{"d_model": 640, "head_dim": 64, "vocab_size": 21941, "norm_place": "pre", "lr": 0.00541, "lr_head": 0.00539, "schedule": "wsd", "batch_tokens": [131072, 262144, 393216]}
Each number is 128 + 32 x the weight over its row's rms, rounded and kept within 0 to 255. Layers, rows and columns count from 0. Numbers have three digits each. The size before them is the row's rms in percent of the matrix's.

# down: layer 8 MLP down (transposed), 2560x640, rms 0.181, rows 2215-2267, columns 0-127
# up: layer 8 MLP up, 2560x640, rms 0.179, rows 2216-2267, columns 0-127
down2215 099:110170140144081175171123191111164106098150116115149121101136099151105174104149130051079093211112138079104121149099143084105151165106178098146108194134197134124083101083120141080189085101101151150136130084229075111063116096105152135077161108086141111116083089162107126086159105195137136140118096066146132131096156097107177097165133101139147138146057105104116125130164154162105151180115
up2216 094:140081098162154119158160108101181112111104136141169060119134154133177145141082120145054140195138070089127124165140119091103141175110110097169153090176174219131028159103180139115180089125078143125199104082122125174154111131119133096159106104084153191129104156180191142130153109137136155080157150096146136151131135154138169119083168117134123117101144119115136172187150122139157188117102
down2216 098:093140124198116145145176133134087169142125096133146096168140089194093046113186180058060090139133031196129108105118095143103107142102086179122146131077141110147143086135152136176095161172122153176180191133106142110130187082151139128154161093125096192156099175163109130180127124176094139134150053164145119129142176119147112139139142161131137151079107114112152119114137080086150163143130
up2217 097:141095132186129152082202118100157107194149167131129079147139105113164184094111146144111156097098189139179138188195164155158199125163114128141101105143138104156064154124082144125149118108108137217125170205146170140144128144081094110135173142116136126137098142082165134112124194132147144067163090123101094168038085191131143080103145136127085124083140150144111132166151172067117188132103
down2217 101:113129104113109171179142114186099124152122083108141153173059148108151049090148091108148108164197121178133150098128110109111099176136122099124110137029109146114072109166070117121148112111118074138112100154136110137186179077116173152163159144144080058108196139156094086180112091158128122147177164120161126025117131145186112154146138139156083082100141132140150182106032134154149102095092
up2218 092:130160122156111104149107161118160103063136151126168114090102077186127119091122103146168118126085114120109143138168110128177127084179104081128116217113101061122083121120116124108128089194135107136117131159101120071042135125112097206143108107138109105168178117106148128159028188090069159134109130089155112112125125128063101172089114146104147134132090206106115224129118094104135089176121
down2218 092:157113122123156075151178127119092124199102110151127092127150125126084087122105141175067255149131167160167108107118091169124170097091150112130118120148136161141153177044096121130137167125172173179129172080131117124130074100060149152122115133141126134109054096091180125097123153145139160149107102146130130120176136098106161087186097105087126160167085117108102123061067138128111105071106
up2219 097:113084128146095100121149136113131107089119081096147076164143082118164123157113073124118188161099118025108124148051126197135130113116170108174141134084063135044145184147119140110087172091106144111116166123144179114129168185111154125113110133103103140123069083144107139131146129091158084132146191072125129120151127188120118158114078121125129137115092170158125141101111175129121108127135
down2219 088:163151154158140095127103099129135125089119105120166096146130144152162086168056209072106255136170106193072127200157102129160149152142135121054100158171132138149091113122146128109079131107161173152146084149135108140141210082115079153147124132180122135165113128047053134105136117108128156158159111088101127137050102146125180134168147135146126172122169084148116142128152144111153066158104
up2220 104:162071109132151131158115103154119128148159140121088164124101113094100121180126127092104142126116061140166138133169150160177134110196081102141086179050154151139134135101073186120132076105110140105132104119115146097134128118116157129095082079195138131148125143127101119098106081109157160185121183103118131083139162128110076151145177134121091188138077117132133122133113102117153099138065
down2220 100:149132144115117169122130144086128109117150121158116098133121126195104092134201142126114094111125097153140171152070110074152171119068168201095041156188110136094082142195126167135144166113190101099107145093126080110099137114109142122123134092081170082127064085094136171083172102135067148074136095119170156153089142103119111111146107187146054126113134121101065156076103049127056102153136
up2221 096:159138150049163197118094110124088198157139115173139073188158054133094077122094115171103094116163096182145137120136083115154083098123110149088114150139136126119172216150156158066141145113078139113129146131112106178072087089114131155134138124130097082095127184144160121129132157116090056123124113154098106099181094135104163110107108125167111114146101150142119079120174147166152099149137
down2221 098:138143102156146169128148103135117138134099165158182151133148094140112133119165139120178139126136150111104123181185133107135162100145111088098122129092122064138114109166065132137103165098155104149080114222060147085116103106140187142133145143121074121137165138089115159124170114113108133104124158127081132138132109099128119095111150105110152065141109099136136120168123113130097056098168
up2222 112:105136094180172209119138138171195047162120118160148208120134181173113169124114089216148131101140133170125109087095149084145157118099128056148089117136110074084112112138136075158110110094175098146100185134106130128082129103110102124098165186111123165152135159124118160135134141117137157106129122167086132164105139159152175072065148109158119092114094128130116115092136097102090168133130
down2222 100:145135123158144161092135188092125130100104125085137154211231102143138116168129143126137211136113132170187140100069124137123163140097157138133126154152154104092101120151170062151104154152154183131144153109088085116098127113141184148192131167102125158136103111083044135113143035176094131191114175130137142079140096121153097109128140137131116174123169148068113098168081089143085152133158
up2223 094:119152056141197053151106197079101113155163139092148093130107103108183135167138120125169163167148127131112123107088141117187133127151166136065127106052120139126119146170174177176123079126125192157128101123173128098144152205166154149151170122136105129125170117118167160155130119120121107097125087147165096182198102112103125122037172156146200149137086113163077081109086110091117152173106
down2223 095:104133122125129127149084177074135130157069182162065141094085133119081113072123148158107052091118100130148106145105138093160085108100187146072128126084204185108179105077162134142120137099167100105112132121099174094148167126156145152098096106153127139183097159108107165135133066129149161174143183156220040156102173121087175103173106130155106116108093171122150138152157086144124089158111
up2224 101:124137131075140142122062122153161136074194176174081165141141082042142120116159134162140133127137103163088143123142044148081131142108157173148165140087151109097059068116169116112091134096106079146146065105137151107125088090105166073165134154195154125081113156102012092122116198122157145169180165179124148082078139129140194158134074060115155089181166163143106121102114094102102123128174
down2224 101:148123080102100094092111124139166110093115135070123124157094132180160111139075159149136065116159110116114175073148176121151157189130096096130124132158108132130137145127131130136120102127170119183108117180191131162096164118104109179079153121153157111209154153153177148194149132155174143145091101134081110083159145161103076159127119146122169105151155132170159110190085122079040107123168
up2225 099:084092206062121102199100150086137086113073161097106165130107115129098062129132126159135138107174124134133162138147145153186161104130127084117117090084164110151088065105105164103123144151157162110127112107130099114136096179089078137132138126099095159125169160173142136169166094172173142191153124148095162157183108149161168063137145130099052116121161148103164136102129143181091121120151
down2225 102:113151138139201142109126109153126108138147188090115138106084188134127140126098181122125037101142118104079100168154076103176158104139053065128148111132127163107143103087132163128177150179097136133165104145091153163149065124089062123124171109148097119120142177114127163166114146127092094110131079170175082099098090109139140102158142122133078126052070118128090135156153109123120162151103
up2226 094:092117124116136149142124190127116071171154156147119070131111180153118108122169151119114081186159125084154092127152078181123158106113102109124104134148144080096123118149094128136157105128148123131128168145093118138148116117115155099092151117138110086083124120116159118164111140160121076138128108200209177089032083147127101119155109139164189189168083086132152120087125090165094096174110
down2226 099:145050135167153051149107114078134124078134141120105160097161176129163063114085131111099092101097132103107150172102128168116099145074115133126062129089087243162058101115192099123121069057136127192086142145144081173093085142109117151116140088089137112133086173185160179166133126127141164110120161106152084112109141173076106125192169126121135086163118143115137134174111156189070112106180
up2227 104:104176104132108126151158073118106137126139170143077080126130180107122164161064119172156099150094120181133143172077131123066147156126138129150146109140134138089118086092150125147143125118116186139104085167167113159091122135098126086138147128110130157168159140117176158099134130153112138140160136148155169181114107133134137122185201144137156140162122070144170070141116153108106163131122
down2227 107:104135122076170085066099067146129101121146111121090118110129085129108147141153118105088211206083169091129140169132164089098169154161077133129079076151129154139157105130173157083141096157144150127168132095127100128112051151085144162161127112166074156131120086159184183124156130063124140106143132054116149109109067148188145132119120193125182115106121080099050122168164163112100129134141
up2228 105:109160119181115172095132062088162076097076055081131146125039115133109142165150126066152034092135161146141180144096151125050162109088176143131090089134050126119165107132116140129081199142115096131095087109154134152135144177139108084143135130105146099107145160141207186139132156102163120134162155106180143080092124160104170147157127119138149161147099052118075144118063149123105145197114
down2228 087:177160124147120087157083117128081115181159170134154113180148133117149118177098133141149096068111089117110108160113072164153157139174161151168091131157206105093085152110104122087146121114146099103166115148082127132175149132157137146134126102125080140153172118098151039110153142192158152100083059107086151133155150187183119111113104100176103092082173129153187129142144081158155128134137
up2229 097:112154157179122123159154101092106122131077106148138169105100092134045104077143098108170119104133087137187113091096082136130140093136119114132088153094168169129088102141174135087113127086129171120139108113093150155089131149100079093104123120090156054164148164106148127183143099089145178172127093155093104059072090119124140162115135128112137141118133135174154148091132191131160078156104
down2229 094:115093199150142104162101089110117122117137126183108150136102151139195146131084127148159085087055121132137124160140156107163115110182110068120163135164082127154145094078059162123145165143141134136152154123165173129119207073127135163116166148169181102119103092115145131083062149098071162135144166101173136100126111140108118073127097123137127134084117107114113118127090115171139148113159
up2230 118:091142122133141108160102167109062105110073180100138126118139112167074088102125126108199075134058062112115114099098179098123188166116161112163088173076144122096141097164172132118196159072159080054120064159158163154103140134110101121148125156101181164108151146110082098150141149116072090122100139144152120128139171145130163056103157103105162132075100128130182115099138098158108045160156
down2230 101:137124165078151105105087113162162089138162157176115136125115115120146084143153049103090090142110090027142128159108131097131133101115110118132160140089096085133133098106076095115090121100141065109098117177185091138082187120167119100153144103113162129080124144124130143130096125158123172102142163092190099090165120133158114147140163115078095096127189129172100133188137120083172133140123
up2231 099:128129133105147112114151128183173160148165085164153113109086139172171129124140113134144152098131157147131093186114123164131176110141110081121138072131110143145123155117100101125083096096140102163172111174152112168172083064139083113170141126087132118108139148097195122177124129087103091171160180094138124165123113146097136169149096105136098090131108114141099134160157088226141087143221
down2231 106:088108123136135123112144065122114154053219143149129120157142137115092145076111103138032104210134148062109153126102118121126076157126155142086156212140129111126095158158088081154143121144124130114148167114130108157138096083144155073117198148175130130107120084134125004145164108076127087159094180097144122090111119076107129121128138110154144106125123174175164102153204093170122126096141
up2232 100:111090145136153098083171138153060162133131085181140075155136102150112167108134144099143170154122123155145149088154125117153105061171082119163118136154153095096113142106147146115165126080116144084098138175090103099168151172126137059096134109166153080187161171126167168071078136127136113120139123099122122186106175112173182179119117141115116128100144158133152148071149129084171133182061
down2232 096:155120131064043166161166098103129177114118135156154098105138074146126152127137095131152120115138180070151112178147083120169091154086161133149189143086104145107133139201116108147098169163109148138163132077206124115125148160138085052132146078078131134125124054142164080106065144164134115132113109076124061165126116140162111101079134116135118123177165162110143103103142113150097120163149
up2233 088:155092183146114132113125160092192138137162128114089095138156175174130126167104151157133128072130128113159107044102072086111156054069174136103100103097122080125197145078145113134161081135101116161110124167076121131141102180142150151161125136112139084153187143113145089116100137164123110114114138115159048196097105200167087164134160134168175142152022113132169161161126120129087163139148
down2233 094:127143103050133130106128119092099170094087120136116135117210124147088093128125119122110062186134118122191179159162075108180155154136104122109100130115085123127142150091137124128098112188108142119176120178128108181152139123123145177170125076095110200003171155133114121131065065099059159160100166119139175124109072129109087099111138125154143163134120139137188080127097121139132147147116
up2234 091:094135156132094156086166092117110143096107092191122120070171113094145109081207150125116143171124128137087142109097082109124102147113167054116189107185134141108158119131161087107151080183125097112119101119186155058156103145108100095152122160062175150108126129105157137115113146140160075139125146100118079091192122144114077197111118149133082144086135156079125171089100184105064169117112
down2234 094:198161130138172137141137123135087196125144165131133121080144101128128140109027040137079057171161071088140141163109163127089063093105132131127119095135182071066172054135183096138103164138148134167179187145134177112063080148154089120133134129135152110155120096071125141168146157125063175128121122112105178116179136112160148117110157120123134128158082151093141155134162147106072137138167
up2235 093:114145124134097124080164109174109131114173160080144070133096126138135073124121132115090076210127120088144105083119087067164125124123141163153097070143153107160107155181109113104144130145125128139156091130091155140124155137111204147146135117122126098108101123129145179131120104125146213146161100127114143074152079133115117067148153169117108084132111085113130152103073140143118095130142
down2235 091:136136106106122112141067154091181130149194132161087085099108130146165155107093169177102068089090144141141126192098194128109136139158101073055153143124106208092118105202162099101149177111178172103128120101119081116132089130126110195155141183145130101142150107109132119212151108128109102107151186145187076094143137152160146171131114106149120109127056116124130150116201132101220137113084
up2236 097:126121129151135132108127135139146134180038092157118123117123190162088115112134158139153162093111157112095123129131103151160180104155137126149171162139158079150058094123074115098096076134130144143095115117133138206121101114114108146177173131119073147183128184188022133162155144096168136146135069171106104070080153146109097144123122134072061167119146163169135143134136109115120166044149
down2236 091:115136151145181178122159129085132103132133095111106162137098061130148100149140077161096228149065132122119154114091139057155149136133095157113103084090126145128159161135096103091205181124069089150173103147133069165168136118087044117127076117154133161076121152116131102138084059169159134137074143108099155156137175103085143152150114152121146148162073080113125147127139110128139104102095
up2237 108:100163130075104155194156138129162073132172138119072168117153097131173107178049079096168155125109189081131139193180096068212162149151121161070127106108195149076120129091134096128102103061142092158082143160159131160077133126135143100122088116137170110103097127116136164121085151124119115128110157132139122172165168122088152117102106151128127110114116112179117177160186140128176150100144
down2237 119:174184114125146191118105168150112127143097101185071178106122145160121106147144126128101117131180141112163109098117146131091083180127085126186180107143109169140202109138132129089085093150132118173119019105088125155163161085127193138166146150098108132161095077045171124084113101116102081089112091120120132188154102141156121095167084096134156150060098141097120168090083149122065088186094
up2238 092:127142149175103106099152123111096148121140115083063161134088110150162126168145159118094133107101133121112114166074114039175143123114145137138098123071125124153147203081106098128106136165111145026102141155134126141079128189127105107178102129116083171139125141122119121123127153112140130153120175125157167160076189128128128110161126162117085086151131164109092081210109196105123162088068
down2238 089:122069100168104110140139172084136120134145133147109146110116158176110155115184177145134208122132054173129121119125113151091099137120150142183150218124107111087148110147165140096075145153097168160075119143122148106128116116107174150107148143074132121128115094141139077126144105101165074099066145107117145102143073107127156159097152148055086090048093089142125153130106042162123148127115
up2239 100:093117156099159173177183162154139119119150101088120059146127153117141140126094090133082122106118126121115127132118100140092207110099132149138153147103129131136134089208081076095119133172098095092086082111098111101128119171146136112098102150052163118109103171089204063065128190155191177155112137138166092066081151152152135123108111094140134151152136108146165182092164153139163131123134
down2239 102:129094096135157083114121152093144126109154094211129134113134158122130113161197122101113112131071043130048091117098173131126101120104123063130138098142164108088083109142126177107116134147152171137092161169142132179145103126102200119109128083093119181114144145144147131079104128073182076085122087101124136097123101052139075091141147100102116117099111130113148100129157188094158187148126
up2240 092:146101160152127130124145137098089077148163122132132145156168068131064227197107139087131159155057114098174097138123128153116097103146083106086110134072140128142089132110056138148154129089126127152180127105135085130084108138079123087070091140236114111105066065131164046168126153106113126158083133085100088146135118147217172130135139123106142140076123140110127148093105105131119160209102
down2240 100:153164107131104118127070112106093141070140168131140094140083131116101129086137110116054115158027105098120131127132105120103107134184132138118061159136124124163182140134160128138167095154084077106145113125149091152089179126140117133119142181101111162096084104118125137116128122107106130199091102132131113163142137178108162124108146135181114123105145155111108104154151091135107135157185
up2241 094:071147144114119123105132157142137064106105123136156170145132118097111131037137128123081138064202180135117130143132138160145105150078146166139133141109111098171120150146103112159119103151110146106063109112135110123052134096144127180106162144163138137185152073144147089120163168123057117152119171128131178131164129113105169102138145133105109151141176106147084160125177135114125142143087
down2241 100:173163084159141165086074119106161201101174134085052107137103116068119102098142155136165160137071147098115070185147229068104119142164114114093161087124135090129103198164123115145139114130185078122126091112098131119162055142140153119135147091090092123108104153126146149072105121105183147108079154132127111115062118174117130129175119100112188145071114126173059080144052170131147130150069
up2242 111:168158143154109098110179124133131100154118129119114162120146122181161123099180087110125137143064112130096162172126181121131172132169109084146156062092144143128075094157093109110117187134143164119133101110149201158083130073080066142127170094101088105153123124129137127111049155107125138127115138092104164131193088170134140140136127140096117143172139141112137148109098148128070149113174
down2242 102:186137118115161072178127132135061132180069140109101109089113113114174104196129121146129103132133114167125101168083150145122157153112100142161117115164098101141125099070188129057099091156150084150136141110127183135126125132077059124089134181112109099132101146143120137145148121139200148112113114125161188075133091153123116128131115128124143155148167104134102146157114159174105084121121
up2243 103:108102191126068157178194185163096104137108121156141214094105139139133125173160126081130122109155080106145151175144091141103167121169137220110102161132130124097085112107118138130205123084116134121129104109112144125135126128132126066134124134066137124111114153154100069130189192172183053151162152131094117145183088114167188107106158127111093083110153159116135120068110156124162100168119
down2243 102:169120106137089140095094168093151192066127136191087176090080145122134164103075049082092124118194091127152143189111179134120102114175112099095161130138058185150178123136096110093144137105097135080080126152151115171184180066124109086096138105119121122113110133115047126141090105100068147124155123138135165128136112143057113076116153125105091095076108173172146148183134146111169176120143
up2244 103:115077104105065074142095070185139131180138087096091182138124150099159145172114161108110089125125108104122075119116030150127081143111107175143126068199134117127137092176148131146097129111139107108095113107117107090137140145129125163102108107104203119148106085127136123146121200093116149158084137173153181104145114148142134216118109071121151122061128174091134169099119173110091161085099
down2244 104:116152143133101119175125108186124142131138146111123087136137185153151151169150052099109199153137177183136105110164190136118096097155129220162155183151181115163185160094138120149125078164146128141068134146147147173186100075080141088141111109127157154185078125106143127132135132080118140115147137178104164091138093087132096105138139163126133119142113163139111109154095113128098120111187
up2245 096:118119096146187158116148155168157135107149134111129138170121150157162086093106123074127108138099097139132092101113122130123181168169093175078105149152121120150131140111186107098038154136105110139164154204104064064139112094158187147055152147125124128135143154168121127149121113100093126085145128131109102174098121153126155141144054157132169079152064150124085083142146132138132186159118
down2245 104:160087171122173113161077180045147100155075131132124090161156156079141068129176124176133093141151160123158115119078157123132078110129159139145147096143119142157120139115123109137129094093125078190060148105208157089126129111138081141166121113171130118241131086084114137060125078153080138142075172137129150192089078124168165099113118105087111078139109115139132091177124165096172140138160
up2246 116:116193107117099134092102079147123141135101176126072138122167142197122198151168150084127129089101144148145080091106165086104180163124129130145121189093124141142074130109133113090166157118139170207069117129087129142158095107133125122051130124083115163120153059176156175121103112137118128117084126174143095174146147152132161093127188116107107093154115136138081154120136099161086125142119
down2246 099:109134150100133056141082148100078101111119147146140219167137144174141108135179158138078152066098128084091112116153152199173114168137146131126100124118119086171103137110092173117134098155123130162145130136167119137148162068150153160109202164149120172078121108129162143104123107129108144143145099073112122087065120146128084136102183218093169083100137084163068165161135071126148082119131
up2247 098:118157175078170179125052126172122119139143093170149109181095135167095162136113127129165121145100135158114155152124149168113090175125138041087120165136092053158138166076171121107092122095145115099138103176118140139105154092131148123106150138136178141141149135147158170139116155145120066058135105122068150160076170123139206057115150171134126120110155103089137106157158094102051108119140
down2247 100:156141137125109161134126130142145086136162187083122205192128154058140111097129105077127163158147167112140095105089139063135212069095184177104104157180158132125179091076084112084143133102132174136205088110197121111115062122113107180115119095112140160157169143103086126110083144078170145136099130105140128146178099170105162140103104085158124092112104096165100105126115163176071120205152
up2248 109:117108166135104139148081152133096133086132168139128162125139147136129142063151148154185117122150108137131097166117069136160163120148179169128097159146065084121110112117157121165126147119141176120110122105118108113154131114120129121155139105085134095103119127140126159120103126151149133100138099122122148124100132081177153134158132124109119086136158103169138170134111128137127159097167
down2248 099:134145094103141080074165118108157096153081143088066129106135122142130112133106073142118158110095148064124096110142174119130098156083143144184176179150162127104080137162126101126100138135119115182136123175063129107132240143119123093179127165063224086174097137166097103126133105110097128148113163151116156181129160090199153136147116132104154162117111113146104140140110157109116140147094
up2249 088:136103149126134133100075188101144127161069129062129181143140173146072199077127119101134170103130049118134138121114162148141138103179111106177104085045158093116115128112124108110083148097146104195209152126167153127120140154104100131116105137138161088182106109124132177100157120138157124118072173141086174129108178168121136086143166131102065156177132129157081153123097123155105089119079
down2249 093:154162130112090146121117123102100040109142092122132105103115065109157097125150107131086191155145155129106117162131140135086128119194072116101118119179114158147077114071122152075152084150116121060120155106128059134150076162145185141149146136167137129171165196133128120114080099087171159109145140137125105147084129120146138115155135088098126148161067142151143128094125105057176116138159
up2250 127:044172115129132143117061176119105160091159085175145109156090164096085084102152148138185141080090121138209192140076118136117102141146154106145131093089057128151119167149160158102034153081095132095116197136112098132087131091105155150121094072108122117127129146157149106128112111108165139127130069162119110163096133153145131102160192114087072132088146181134144213175078114074150145076138
down2250 113:098189113101103144112133102173076142102140122157095128134154171123097125099057108126097194119093110124182159143132121125131127157084181077133115131144088164171154205158142149101094092108112098135074154125131149133121123144084171110107172120174119125136103122068166081089132147106155100140082134153147129143104124142141077080158113116101129159120109109094121163171131068091080144121094
up2251 094:082078073119137113141128113146137086133095106190090131160136109145131191124047114082153150151189118189133130139102143155130181065143085129147159141099176072188109118143125169097120136093134157125108113086113147145130133171114152180111141109116110136174097100140086123127180160123133129087149102147089161057110142101099145159101097095171094157127165150090100112143152110145118149141142
down2251 096:200118129194081101161160121036129146065096129096104146117094133188060105154140122102138035125064150125129141103179054141128115149090174121133139090146098117124076143138085123116095160114151190079130174128117147115109140086095112156100110163133141133107189168154144070173081098080124127060090160091102140133107130131135034063145135102155043089108138160131128097152124142080109159120098
up2252 097:114134127111174180108105088162163142150134158191140144141103137101187092108097147089135128118105129117108142185130145163072131082184120161078128154146157162145113097133110105116095151102150132180176151153117139157155127121152184222104070104124151123161165091157147161127071103106128106137076133150129113163095162153132155137124108120157061172171117156089066093170126152123074188092094
down2252 091:072123081114137122123107143105098114114146135122180140126134167069133094145178112091139149081081145109179092080085112095129125132122161092093176158104185133137135096126075161113149156147220096101100167146105186138121126093129063085030108097108131090110114145144121119174135087167153133096155104166112166138118111096141128097173150082102096194073168099158073104142145163143109117092112
up2253 097:126102140174123098098116095113152156084101093125097121211104157116132153079166127100115130084113125185108101184097166130150173066104115113106094120116129121160170173138148115124129139110091141132129165127099110173091153243116136178156125156129088121127156165126089135115105135159166117131096117075144110097142159160155123093166156083171133099138105134156161156081161065117128146115130
down2253 098:108134109125135159122119115096161128189107061110170094065065073094114122124176120178157124118130140100143171152164081072133138115178184107156194185181165119120121149129144123166163108166145095109192077145165129135077094090075106167215148123135096123103110101116170174108124089090224164128130113142019119079132116105136118117115125190168100168137148205159095102139183109151157057139099
up2254 090:120123183129126162094105081172100151145091124215188116190174165067127150145096174118149136205147118093117128186118068147156081162120151137138104114101082179164103105148096105097126114094059085140124145145120177126102099120187137143130141137091139106131123095094119101109114154158171104071154162120111120140197139076123150064132142105110142186129120091125101168071142115169156111138140
down2254 105:111092115111153163144139164128080179160086085121126097096108095146164092134122192172100067070156114188134135163126143091182173144123142158160152151162114134119134177166085183169095107118126156087117111106132111148216164102132086138106090101105117115053141144083224119092097107109196130155109125190111136121132142185137133113123176128085204100102103158125122053118141140161156081143092
up2255 092:137147156167049170119148098116131136156181105131108115169050132145126148139114164155069142129147129024116125175131165135066110148164143100125120118088153141154136102066123107074111083097166122147140074091132184096148174119062180055168159095058108129167131186142180105134186090093176118133129141135157126197106121158114139162121081085044190134117160156135212153171128138161114159129124
down2255 093:097125121166130118148119166131125136069135082160097168164119141159116119093114178128156142144133122122116148162140127119085132128112101103146138110133140130080105161169143155201116099154149102163115082084061089122155109115099136154120116089109147063093174157112118099148139092128178079197110092083096108157133083085036108154126121151126149096127117109176151125153201124138139167148175
up2256 099:135185116102132133160135174160177069171105107084099168096068105167124149182069115124133119084115109168192121096142134130106086100093122099071071149200082173080109110214121091114104107083111150120115126129140070112123123115120149144089147119102128116155105142170120110124071106111108115076160150091158186124143119135119116098177134144100128081151135172072117114097154136129044110141173
down2256 094:154169069123144136077105128111130094096113149141128125151178106152179163134147140095065130151137107166117103161108166156140128078083144100069155184118156085079171168110114109186159168156138192145149108170145118098117064065095086110131152092090170032100167156100135161114128136181112119124100151090098163163163090181129119072149194113088096171116136143085093142144152168090149173162141
up2257 093:141165140137095120136137070162094141111095133107145089134113143111151170117113099163086049136156178104162080086116113142114167194143142122161139036063148148140168126070128157158158061116106178137075109140039114125146130101151112163166148130182153104116150156154065140155153149136098083104144067127117135127168136147137149098136140061134094058136151151112144138132128132148185144124140
down2257 095:108084106090131160184095103161098180134121080166108100140098163118214180173099140131130052097120116133163111140132165083155134117100082093143095132207077090090153069130138119129150209146108127092119101102145106174112133114149149107154089139122111081110117176141204102110096126182148061120069140136173136122142197145146193118154128132064202139139156132103122135157130122100097171142112
up2258 097:099145098116086175125133184166146150088145147104097202088120146132162111105166141136161147121117091086174154173132072130170135082062095118103154122103160110129077111089143147080084104137075173138166107117131164090068109142085140162185125135137146081174119060156127116152124133159098162095157112109205133114108201113124097156123145084108127172141142122117143155123165138104115042113147
down2258 104:135202112111140142098121211096095146088222167120139119117109142065116128108126145101100068159097148125175101128136198120150095092075136124138173134180123149128124018127141108089183127109142160099154150080178067108118119082154144154157089134139128141151157078134177121093092115200095096098136103130146088085148142133157139218167098126118095127081186115146120124115127108125047083171154
up2259 099:140144084153088134125140163203117104149103133148098088118177139116061111138136140117151117177144189152101169157106109084118088123116156086115112113052135148104141115115143089183054114160169143119137153117103120118111098059091173081163142141158066122113104103118130148133140150145114070159105122119087125143120124130101113158111111173135093179123143129149185165048133135121129165203078
down2259 106:145174127061119146155130125135095122087129202159138098108199146104225109164106154127140174146119127153132127133121067161194112052108103118178188123080125089122121140137098154165107120206140120108167117129138133076120140115128181152082132116136127111176179085155075105131113149177130165096081095171135132152147112145125141044147045064196133100093160155069092091177162077122124116131099
up2260 101:119145176160132105148117039164100116133153083104105141132067126158129118150091151069249103120129128108120117143125096155140140104130215091139166094115109119149162099151206084077109095161104077155136102077128121105126130126064087158160164175090162122111167174100163172123149131123127135141104152161109194117168142142097168145096161133114127151170166111109116088096077098204072173162159
down2260 102:135047120117178110098133104159147107103122077163156149127101101109114143095136190159094146126145119216139181163121140164138106122156124150122124142132179152109088148101091105117106140108110141084156235109193075080119185130151107110117072164121081103132120131133125150128109162201204107135107167104100145112054126133173137139154083141175178176122137126138093126073072109111147123074149
up2261 099:151139154132128116168089130138156182114137117157124068100105130141078124139142136204138114123168146093085130120146157175096079131096102149144145106158076169146118178092128104129129170145095127112202079025101094135151117123117158137099143136141180113170114155111104138118132145123158151089136162169143127138157153113148169152041110125113100105147075121145127133097158140118128133135151
down2261 098:118142108097062131066100087116092138084152197056076144173198100087166176088097124085095048149123145114212127173131129150098015140126130162061093084134128135166152144136103145100137105145090095128123053157130098098135078119123140107116125154101154090064163127159171142119168055075152135178173128139104112106109140091154154147112132122120135089165166097108112148115065143118100089133181
up2262 102:148114159128172121154105122089108212139129168079159069102153131097128165144124110164196163131086087096102153073177119095156071139161143156137149110080144204164159130138146168108159095103086172170124149173147094158143112132092089136117137116120143174121154146093159137129105148116115162108172132145127143159159073139146111133131142109105100138141142159155163127156122143151187173187066
down2262 100:166108132177147103132127053086142156212163139090164012121093117174164132158150076067105098123092129163196161116105078135108100097073151149112152141110101183107157121079118151077112129144146161120109120103110161111152114117109122185149176099128134085127119127146104115167138176118159139144086177180126127150122083134124114148130181138111068123082109074131068096099118121192154146208100
up2263 097:136137108153166156081150178070133105107081058104211136166164153154093122195034133132108126122106105158159219153128153127148154069186192080126081102128097086216109138092155121185145157177098127132145116057173157141140168164104195102095165183158064126129125124136075114120157138093127140070108102065121163143087178083143128189104147157052069096096128093089118122112110136151111165122108
down2263 100:138103100126130087121149155045116130104182113152080093068117087132093156176112173123181099063168108116105156121153159156160133110168154090148116139214111088088091148143076132137099142077106163115149136155163195059147105121135171174183096139157076101094115119111093135107102121062120161133122137091170130100198180094113113111112093083143103168118115109172098109132115124178126081131125
up2264 122:175179156157144143126091125092194102099148081179136131176116170150163090135123159114112120101186100116141145160128111177125174138195147126130141189140108149080093179165184152140091103089172145111198126113107109062060115095139094153144083074133150111198161102105100132153225104133170151108131145101160200116155134093185155184147206144146149160170117120159206167102172160127138071123153
down2264 091:147143152059152135127110086168073158139077120110167115090089113097107120160096079130162135127160168112126104149149186126074043087139169165131134140099150169140166115140121085117151152116156115185103145102129158098164227127098103024129127163100134111130080109066169174165113162192145154150177152110097138142105170135172116132040116162131131077134142138165184079098158071136123147109185
up2265 095:126184106141149084078088136131127129130130138130101126107155140102117095123147127133098118160106141111179087107059166148102155172178144094112144152143106216111079084107125158130104081119115146082114147158098105155043122127113126169130155124113085125232137097145153134105086116119115115114133117132086134094184148113100142198102130138156138135092144136113134069116152131144069147158062
down2265 105:120087132121103125160143119119131084087067167146135147182123113100228050155131175215172100137112090161168129195108131120150114110126159122113148086073110124152137196127133156091134133181109109135171133047150162107155075164110102103128134124088106093108100085100151087161147099172116173101133114106128148102134173096154098149078081164090130122146143134142100100077102115151124108123111
up2266 110:140188137158104108125090131173103186139077161162100181170119103149133134110147113120101070129112144172065147103160070124133136150120119130135155182126082136143060128125138181160127117083130126084131031141122118126084123090173166158168118131082112158071075196172120116103176190143150135174183136111084122128111147163039086200097091111060074086120125094130181187129098145088126126091138
down2266 100:091124149140131152134113133143099062075105115078148088116153131121108147082196145201118044116170197190132161090104128098096119139067210094146130134108109173149129151107078132080099163116124110168134121096155163128146168135125133159200090120128122077150112046133082122150178108118122128128148157087122097160167117042152102171155155095210084082063136151107113108088136140127115113117117
up2267 100:114148023092133090167069152116069093084103124169127179136113096134090143175130089139173114115077156107122108131126168179142111113096180187138183172077122117125093127137127172119063173141144101170122124128105102038114149124127120105130115093183127150156162196103166072081160087133153087154173083078092118027172132099135138104137126126106094152100102138182113135106159163109168127113125
down2267 100:093172061135066118125128080086131089102128112053095157149179053179139119153151133133181035107107135115095106105116139121119139128051128085079117165130158176069098145087136116094127087132154110081110100148114076075143077149147126106105129118149134149100198146092175107104188121151115160117104123097090138104116135103090164107116124157116097120169153163116108125103116111142146080166106